Part of a small language model's weights: 9 layers, a smear gate.
Each number is 128 + 24 x the weight over its row's rms, rounded and kept within 0 to 255. Layers, rows and columns count from 0. Numbers have three digits each. The size before them is the row's rms in percent of the matrix's.

# gate: layer 3 MLP gate, 1536x576, rms 0.138, rows 905-926, columns 480-575
# up: layer 3 MLP up, 1536x576, rms 0.138, rows 905-925, columns 480-575
# down: layer 3 MLP down (transposed), 1536x576, rms 0.48, rows 905-925, columns 480-575
gate905 095:133149121117150096114112157122149134140149127128107087173092129095154140111111141151124101132098161155088150091157145149160174109080166144120131082106108138163109147114140086158145163140108123124140119152147162113106109142130178107127126094135110139137127134138109128097145167135089133154
up905 096:140096119160132071101115165111139138120111122145124106168115143108132151126155136124093129128141160139114126130184171129125154125127124146103146081121119098156091137097134129147114141097112132144132127197112162124138139161173143109082124120108144141148090161138076115127128134132110157134
down905 096:163087139143112165114120089148116137128094112092139141125123131095122130099108150124134130119125156117140137115115141139156147105171113131106125113127127096099157133127110086121124146121131126104125104171137136172178142130132173127113099120139113150146084082147113095128097102162146100158
gate906 095:113095175113145097130153158117140152107117113113096169109121113071138136137142137126095141200123166134093143134117129107114107107112144158158117095141122112131106152115110120108120140123095118131129118169145140106106124104086150103165126156115146132136151128147129116130129152139099109109
up906 097:151073150127119091125150159098125145114094143103131160094099094055138128126145115104089146180104139139094168144073153130146093128112158148135114069128116132159122149109121118110120152081129110158077131158146158123107130126123144116166136161106129095095154106118141109110112156121074116140
down906 099:148097107110116147153139182115110140106120146108083208142133136104113141116119115149116133120125144150160125143130133116109155108170102140129135116157136127113134151144089119104142111082120150137118150142171084127096094134140167094097119130148115142134133114151086132151061160106125109111
gate907 101:070125158126104108131166130087120163136118113133152116091112140110148092159125107127156121146136126104108108120136143132128142146124124111150144130127096132117117134077118139133125134135133147140145157116133139095145160157126145146119114162128100154119129108122141140121122128159090072180
up907 098:127075140085160113133118107128102107113105131140121133153146169123102125126104142162060125152102195124121153082136147156129097159135166122156166110141154128136144160118152144118141116139111100114109097173153087097124163118167095139156173136118146154150102141158143103134133131131162142134
down907 104:134113157116123113115197113157158125164141127137130144164086119075028113109096132140109124125138108126142087134098094166137109176161096118100107129101139116112133137096144093149169111088166109087136135130139159132121151123153131138146150117105140117130128108157137128131124094136155126190
gate908 084:138136086145165123139171177135157106105087110136148146160179118095152131112099126107114084124107131134097151140128122140108159135177133140122134133137162123129119158154138125108089088147168171141096147114111095124126114097152153082163147083163150133152110123121109117121130096158117106168
up908 085:148129082123151105144187177123152115112087111117164138143181120097137150089110140124126081149120130119101133135142125131122164131139113135165117136152154124162129159125109119103096078104139143140103181133128119109124101121156130078164134084166130145148108146119129114129128093164107121134
down908 092:159162140117130143157143128132125131104096122127155135146156173131135122151129099113120113120109159118136191161125090173116121124132151138116123114107117100111108131108105132076108107125147115145121107107074125127141092110187147139116133100161143132081103099097138076123084147143143148154
gate909 095:135097155153143136139150134142141108113155074141111163134142128104110132157123115106102140116098163146142061122122154126112167106150140145121135127142119150139144143150141112127133072143136125165140174141051124106136132167118109128127104163081108124108133095135139164163151141126108116112
up909 100:120102159135159154132144142127157110113088140146145138116067110121121142151119153105134123128137134120115110158131150113095131138162114138181168112127097127111155136138105141106149120128136098141122136119115130106149150130179156120109106133102127164133192182142097158119190131136152133119
down909 095:083132126137163141143128140103111120128148141093149078147138133066104094155097104154122138116091114112135121152167134127096172085138079102138097101162113137145151109138158117158151109148117087133100109154130120140126121123165101127123132125151106128146195139082186087148092113116111085073
gate910 096:128128095145126142124114117128146121161146135144121111083113133128168117142150145125082120118100152122111117118093114129108140153141093114113157172155120152172134130119088187087139141119144139124129170106123173146118115143134124117085112114125140111111164161153101109157132148137106141161
up910 095:120119150129136101124125111131163118084109072114137113137106119084071165114120106162142145116125129093179128121129127127131130161101112169137088090151097086141135119129156079174132121129109141107113117115165086087148124115108113153131183099125126135137138104110167122055143108160138100095
down910 105:150140131164086097099133112125127123108089140124169130175132092118110084124096129138152135088101153112109100149112155125103154149129102122120163118149109119163096120150154108122092147116106131104135159146107116077150145106153146152124139092145201121120135113131144115110142171129140152127
gate911 107:131139144144087098128088114165107111126124129136093132092144139144111129121116103156120146070149123139149136100071137134149141124129140152114143127139110148151114137102148136118089115087175104120180143145117134139095140108193123140152118163127100108105107172131101116128113130110112149136
up911 102:122129122141120082139104150103154096144132127127108121054124116082080088110125177114094105137153140127113126133115149122119146134096152155126140136133123115171124134100094145161137064115136166135102093107140127125099097095156118123158155121101111111079138162136154104150112144149110118140
down911 107:146149122134117105147102151143114133127188102148134126121150130114102154104119160163099133083124095124103131160118139142126105161138115145118111131136130162153167154111155158111106141119176105123111135161151154165114154115119144104144125117071113117108106106153075161182151152129137139136
gate912 099:125119153118138160153141116146168101112153134133114123150147085119164136064135136141089146170071137111132134109185125134128183156129149116108094123141139135141144125095141133138079099148141140087098154136100133139155138131160096130135142121146124144121151086127163142105158155159133101115
up912 104:090102148126140129157147139109110115105132174169130135123133106126133142098153135189103133059166113118110135109132125135121126107115137130158120137105126133119170104107175102104113141114117095110083154131154123098100145127128109128136185148147104142120149102140117119101149093139113087128
down912 097:110159152125112154131151107166071089099126139142140151153147108135123087122138149128146112140109152103139150138108143098145120135125129135192106145150164124146150142125134109161124128125136105098141125122135110174126119156138157170123119128154122127122166120117125089138114121147129085135
gate913 108:092115165107120120128157099116130149105132113114118130133121102150096133101131128140141083113120137149143117186152159165098126089112109134121117111151150115111128122143117151126151122110153053120083086133137129119146136111119144122119139117138118132129105147121083111124101096129133140105
up913 105:096128145117132121143093154161117159125177138106146125141111114114171112164158143134104107130105128138089128111114153122132125153120099108119150122122135101134147128098133136099140173100087127179136102087100181154167118124102101134102130133108115132155168171115163141074173152136115107123
down913 101:159133154140099141144151180180134101152101154130142118153117127119143095150117115098156124119143127145130124063127129121107104145118156144104114119123123107113126129093153133108117112090133140158163103132120079093120114097143126114156095104124120125180107170118134139164157138138149118156
gate914 109:133144148147145118105129173115133118121145125150163104139114109091083161158131138086063127148135169108125165144127164137174134132108096140099147082150136096149101114111126144107098105139121145105139108141190128110140121122135126113152145170130136135133106072170151123078075156160140122125
up914 104:102128143159150143130117113114174085174100093131166107095114139114101142089145147115107150135129174116142122154115165125152155109136105119136121129170145110111141129085127127103112128131150123106137093092154137106141159130154138091144142126120149147110079108158145114082067165149123136098
down914 104:160127101156095150113106149143128139148134157165108095121097136143137129100127147123151111132142136075103134094071145127117058153134150090134119131127134101131131083090092130124143146132110152129142150118157117103104151133161139164096106159124115129135107141133156141099086142148101121130
gate915 106:175144128111132139147099150120094084176162094145145120159162163129129143135122153136079128192167134138158172148118160164115158151154115157135137125118128119114117097122131093143127162123114133162126120138154144114106113106182073111167119120144139110118166109077119156102132135081139118116
up915 102:142126105111106141143123148130125089154148100118154170157175179146142117119138166094120123200141118134139131143127151143111159118154139137125147104130135136129088114132124097150164112114116153177098121123144154115149139121185125160142132101147111161100157110087156155114126121072144096137
down915 099:108122049159142148111130138124096078148138115171120127111132104172140149099119162130137139137150073124116149109124161110152141105123121068104173142145131122105133105195185128103139133127147111133124109126112115074122123129156123116143148122096106144114111128121154119107142113106121124116
gate916 101:119087122116153118121121096140140102133121100148080146079101112146140113154130142138127083124129154102109133145092162172093128150077172119133132097098145111148093157135111145112123121134103134102136162145138123155109118139103086112121106082148147108097132172171093125116146135138136113131
up916 103:139144101099111147121102092124108132149146077110185143101112164067116141096115140133105162134122141148158122152163112172112113117155142164118161125137137116133114100140139166126118109125150133136153137087122133124147172092140167144129113142134114157103150130113134109108143119104148153088
down916 100:088120169107161134137115110130150105157124134133128091112097102118166111169118118151167119130133110127092115145142114096133177148123107099142112146139107112105139130148166166129134111142143130101108156106140144159096147174136104128145140140138130149174118105141134148141148128128130144061
gate917 110:129142104096096068110129140139087125149146149178161080137164140099130157118120148101109135165140126128147140108145101116194110105101103107130111134105112089140113128119125134100145113139111126112128133166078121095125141074143136157150127109134145138091166112151142123119138137091131157127
up917 108:101120108173129144100135123132140125153119067096109148150124139143130110163137124125111149143121135127113123114077125136097131112089132131103158159137125157134136102149143119128088162147181140193167166124163129148117162151088134138109120127108145120131103093133125102154152142121093099117
down917 107:178114118148143176120113146112158140092141077108192139143119122157102115122164149167126123148118112146109135078104139122140113101107123150136124127162141144123127107138106111098130106097084149154197124084112152153099122137102138125137140126114148124160164144151117103125131163089120098116
gate918 099:151113139125140130114124156147130148114145125111120157149144141108058173122134117123167095111129119140127106116123126169186146128105145106135096195168113111121147094124135126132143104136119121106137140130113144145117153118139112117118183120106106137143143102119157143109162149129083150101
up918 097:123115133130117105110156118129107161138125131162118097101109139134143109104133109151187132115104128130126151149125120125147074123113145104147108148123158118149127116093100186122144119167179122080095112119107178138137125151144073151112093131125143157135125150129152134131134085140159139105
down918 094:094126136125090128170104109128118130131165121119149125165132148142147163128152116142131158132118147141150135103083147121127133112072102112135082086083153132118154105157132136145125101123123153159134157147184106133120130123145155105109110063125141133111132132102120133115112181134091139145
gate919 115:162122146152142101159100105158120130090189167128130127105135114171109120126180113110154138101147127115136107130137087133167128146108127124112132132193157107138097135141099125120168155076182106126176108107127126146140125129137148125120096138160135117106102154163112133099157174125163123130
up919 114:094132147162145130110113156106119086139125110145131117185161116112121136091048088108145097145130175126157094091118164106130148131130134135187137117117100116148164103135104130103105153131092130105115149138140135098123150110118085155112145033112143149136135126121115110166117159079104115123
down919 105:141136123099156092131149110154132139145144129131166145164114139135144118119137123071129135117081133105078110122133071152118189118110156115103107193153124153126083089104109136108107157155150136117162112145149099108116114137112154149161112096131133130108079142147088112157100151127145157156
gate920 094:106118124092119148135132131147129102108079110151076137139109165127139139126110137120149121134132141111129130145104164138119112165168120170141125093144122133090103104106129129130106138115141129116094128155104130117135121140198109148087145153117115155124158104176092177087146132168146068133
up920 094:099166130103144104090121125131138077092110166096122130109136164115145127110099149089158117087142174104121167113106159135151164154155135120100134132148077139111132124138139112165117138110127081147101171124108108120118117145173134121100151145120151135143127132155131145112145146141170094129
down920 098:131119147078146089107116147112133150136085117124149151116091138144107116179108124134123134136142091129135160165126112159138145142171131109128142126192077116077164147134130143155135137174100109131141201103101157103151173100139148147166141140114109146141102153148161136130073099127110106146
gate921 101:116134153120097104128148128121110149110152107119141129102153099142117132159196105112140104113119166127128118126141156109132126141099131123079154145158100140140126075110166134141148131127139108109171144096135108120154158151132148098117086140163194146118132124148054158127114109114128122117
up921 103:094096148088139084114120132112079199102126164110153149110141110109132165196143118137184127116139174162128143144161117119140113140092080129097122176142174081148137127150143122160116089120114119108184165107128100126170169166172132146107131126122156144123115117130126139121096057150140131149
down921 103:161159117155126141145134224146119135115105123113150147158139088139159103128114120125124170136131101097098116126128139137102110143110126131147066176109127121154105047159174116120103132114138135150103145141112135142161173098149109125176123158079129152165090135126125142113130078109123149172
gate922 105:176082141151131114112132081142126158138150117131130125123104139100138131148098109142120142185106146154126134148167087130116104152133166153109117084147145091163127146140158136098117118137158169145118155142115149136171116114116122110115165142124108156099162106146172119123146112130150150092
up922 104:162163130160157115129103103150117096085127177112128135129106140138177103128095141145108130170097111113135105126166142084121134138152149100142117145135157126142152101127153132149128104096145181190155135135111130144110106127135130140132143131107159164139055120123127158085154109142133154160
down922 102:126091110149148140149134093132163096065101131126108148152167122117115142088098097154091160128095120113150155161099142128099131127158089101085131100085150135113168113097134130121170129120157124135116153128126156151146111152085115154140157128082158159143139113183172128157135113100136146150
gate923 095:106122095105150128125130118083156096123154162113098138185114082111113157146093095151120139160161082144104148114110113145117108119116140163113082133075126155148132098153183133108106147120135149124140102165123153139125112130144150188162080099191137170113142147095143126143126137094130150139
up923 094:119125106131162141122121113095123064119151146127082137172104086140128149127100104130084136150135083159109167144119105117129117120115142139110115136078127123143132106128169118144133145108134108162106106131141122137120107149128151173186066124200119139118149141096146124131105140116131149113
down923 101:095150084099101134121141148155147090184101101112133070131168106097104122138155100161137178162140112137171126123176098117123099154115122131105121129134112112119119133109121161135143117138115129148116176136152119137080103150118139132113139151123126152142144097126140153126121142169155140126
gate924 090:153125129126130135074163140091133117100123162110135156140139117110112139130117154142172148131121118089078098074101143143135127142116139164155138158205134143128149140119106134128112157100141142133127141141124146119109124110116137165134104124160110150166132114100141134117118089131118164081
up924 092:067098130130135133189070135118148151143117112135121086125144096150150110163150103130103122117140095157178164143167121137121135134122105090108130102049124089133115107126151115115171094154139091126148137129137133129104151149126098114111134164111143084101119102131119149135143142127142126195
down924 100:096170116103077109144121129125152139094160120129134122148126084093093165138071110133178099117111104127104123165134133135098088086135131102125131119074062124157131173120115112160124119088083143089118161105121117095131111131127130086106102072131165136082139150141136158127156135142174106136
gate925 091:150142112123094115097134085115182172150095142139110108170126128138107105105140097140076149106193124106123130130171095154097084151114126112087148120096126173154087102166109153118060136124141131080127131122101149122134109083123163141161147130127105144133165131135121136109136117104146111105
up925 091:117106119149105130101100126124092170126162129112125087126100117104128136164118092136143137099189136145133139155123128166120124156099102154162091129098073153145150117141192166148084157098107119115097094122141140120111135095126141124112120148157138171121133127149102110143118089130128111116
down925 096:134140118122138088148136136143168114098095138179130102099127054116150124115111164108104165133141125174140069081104128124128142100122117139114169149105129143094149119127149102123155133114109139156170103126131137092160147131119134128153106136147157173147157141146159141124114087111140122110
gate926 097:114125145108149168165129148093159125102115113094098132074137165077170136126148119105129095120141175129117052131138166141164119109111126191090154138123134103171112149142133136118155084130148162105143133132132132170128123143121100118155147123204142123126146130118143096127121119153130141094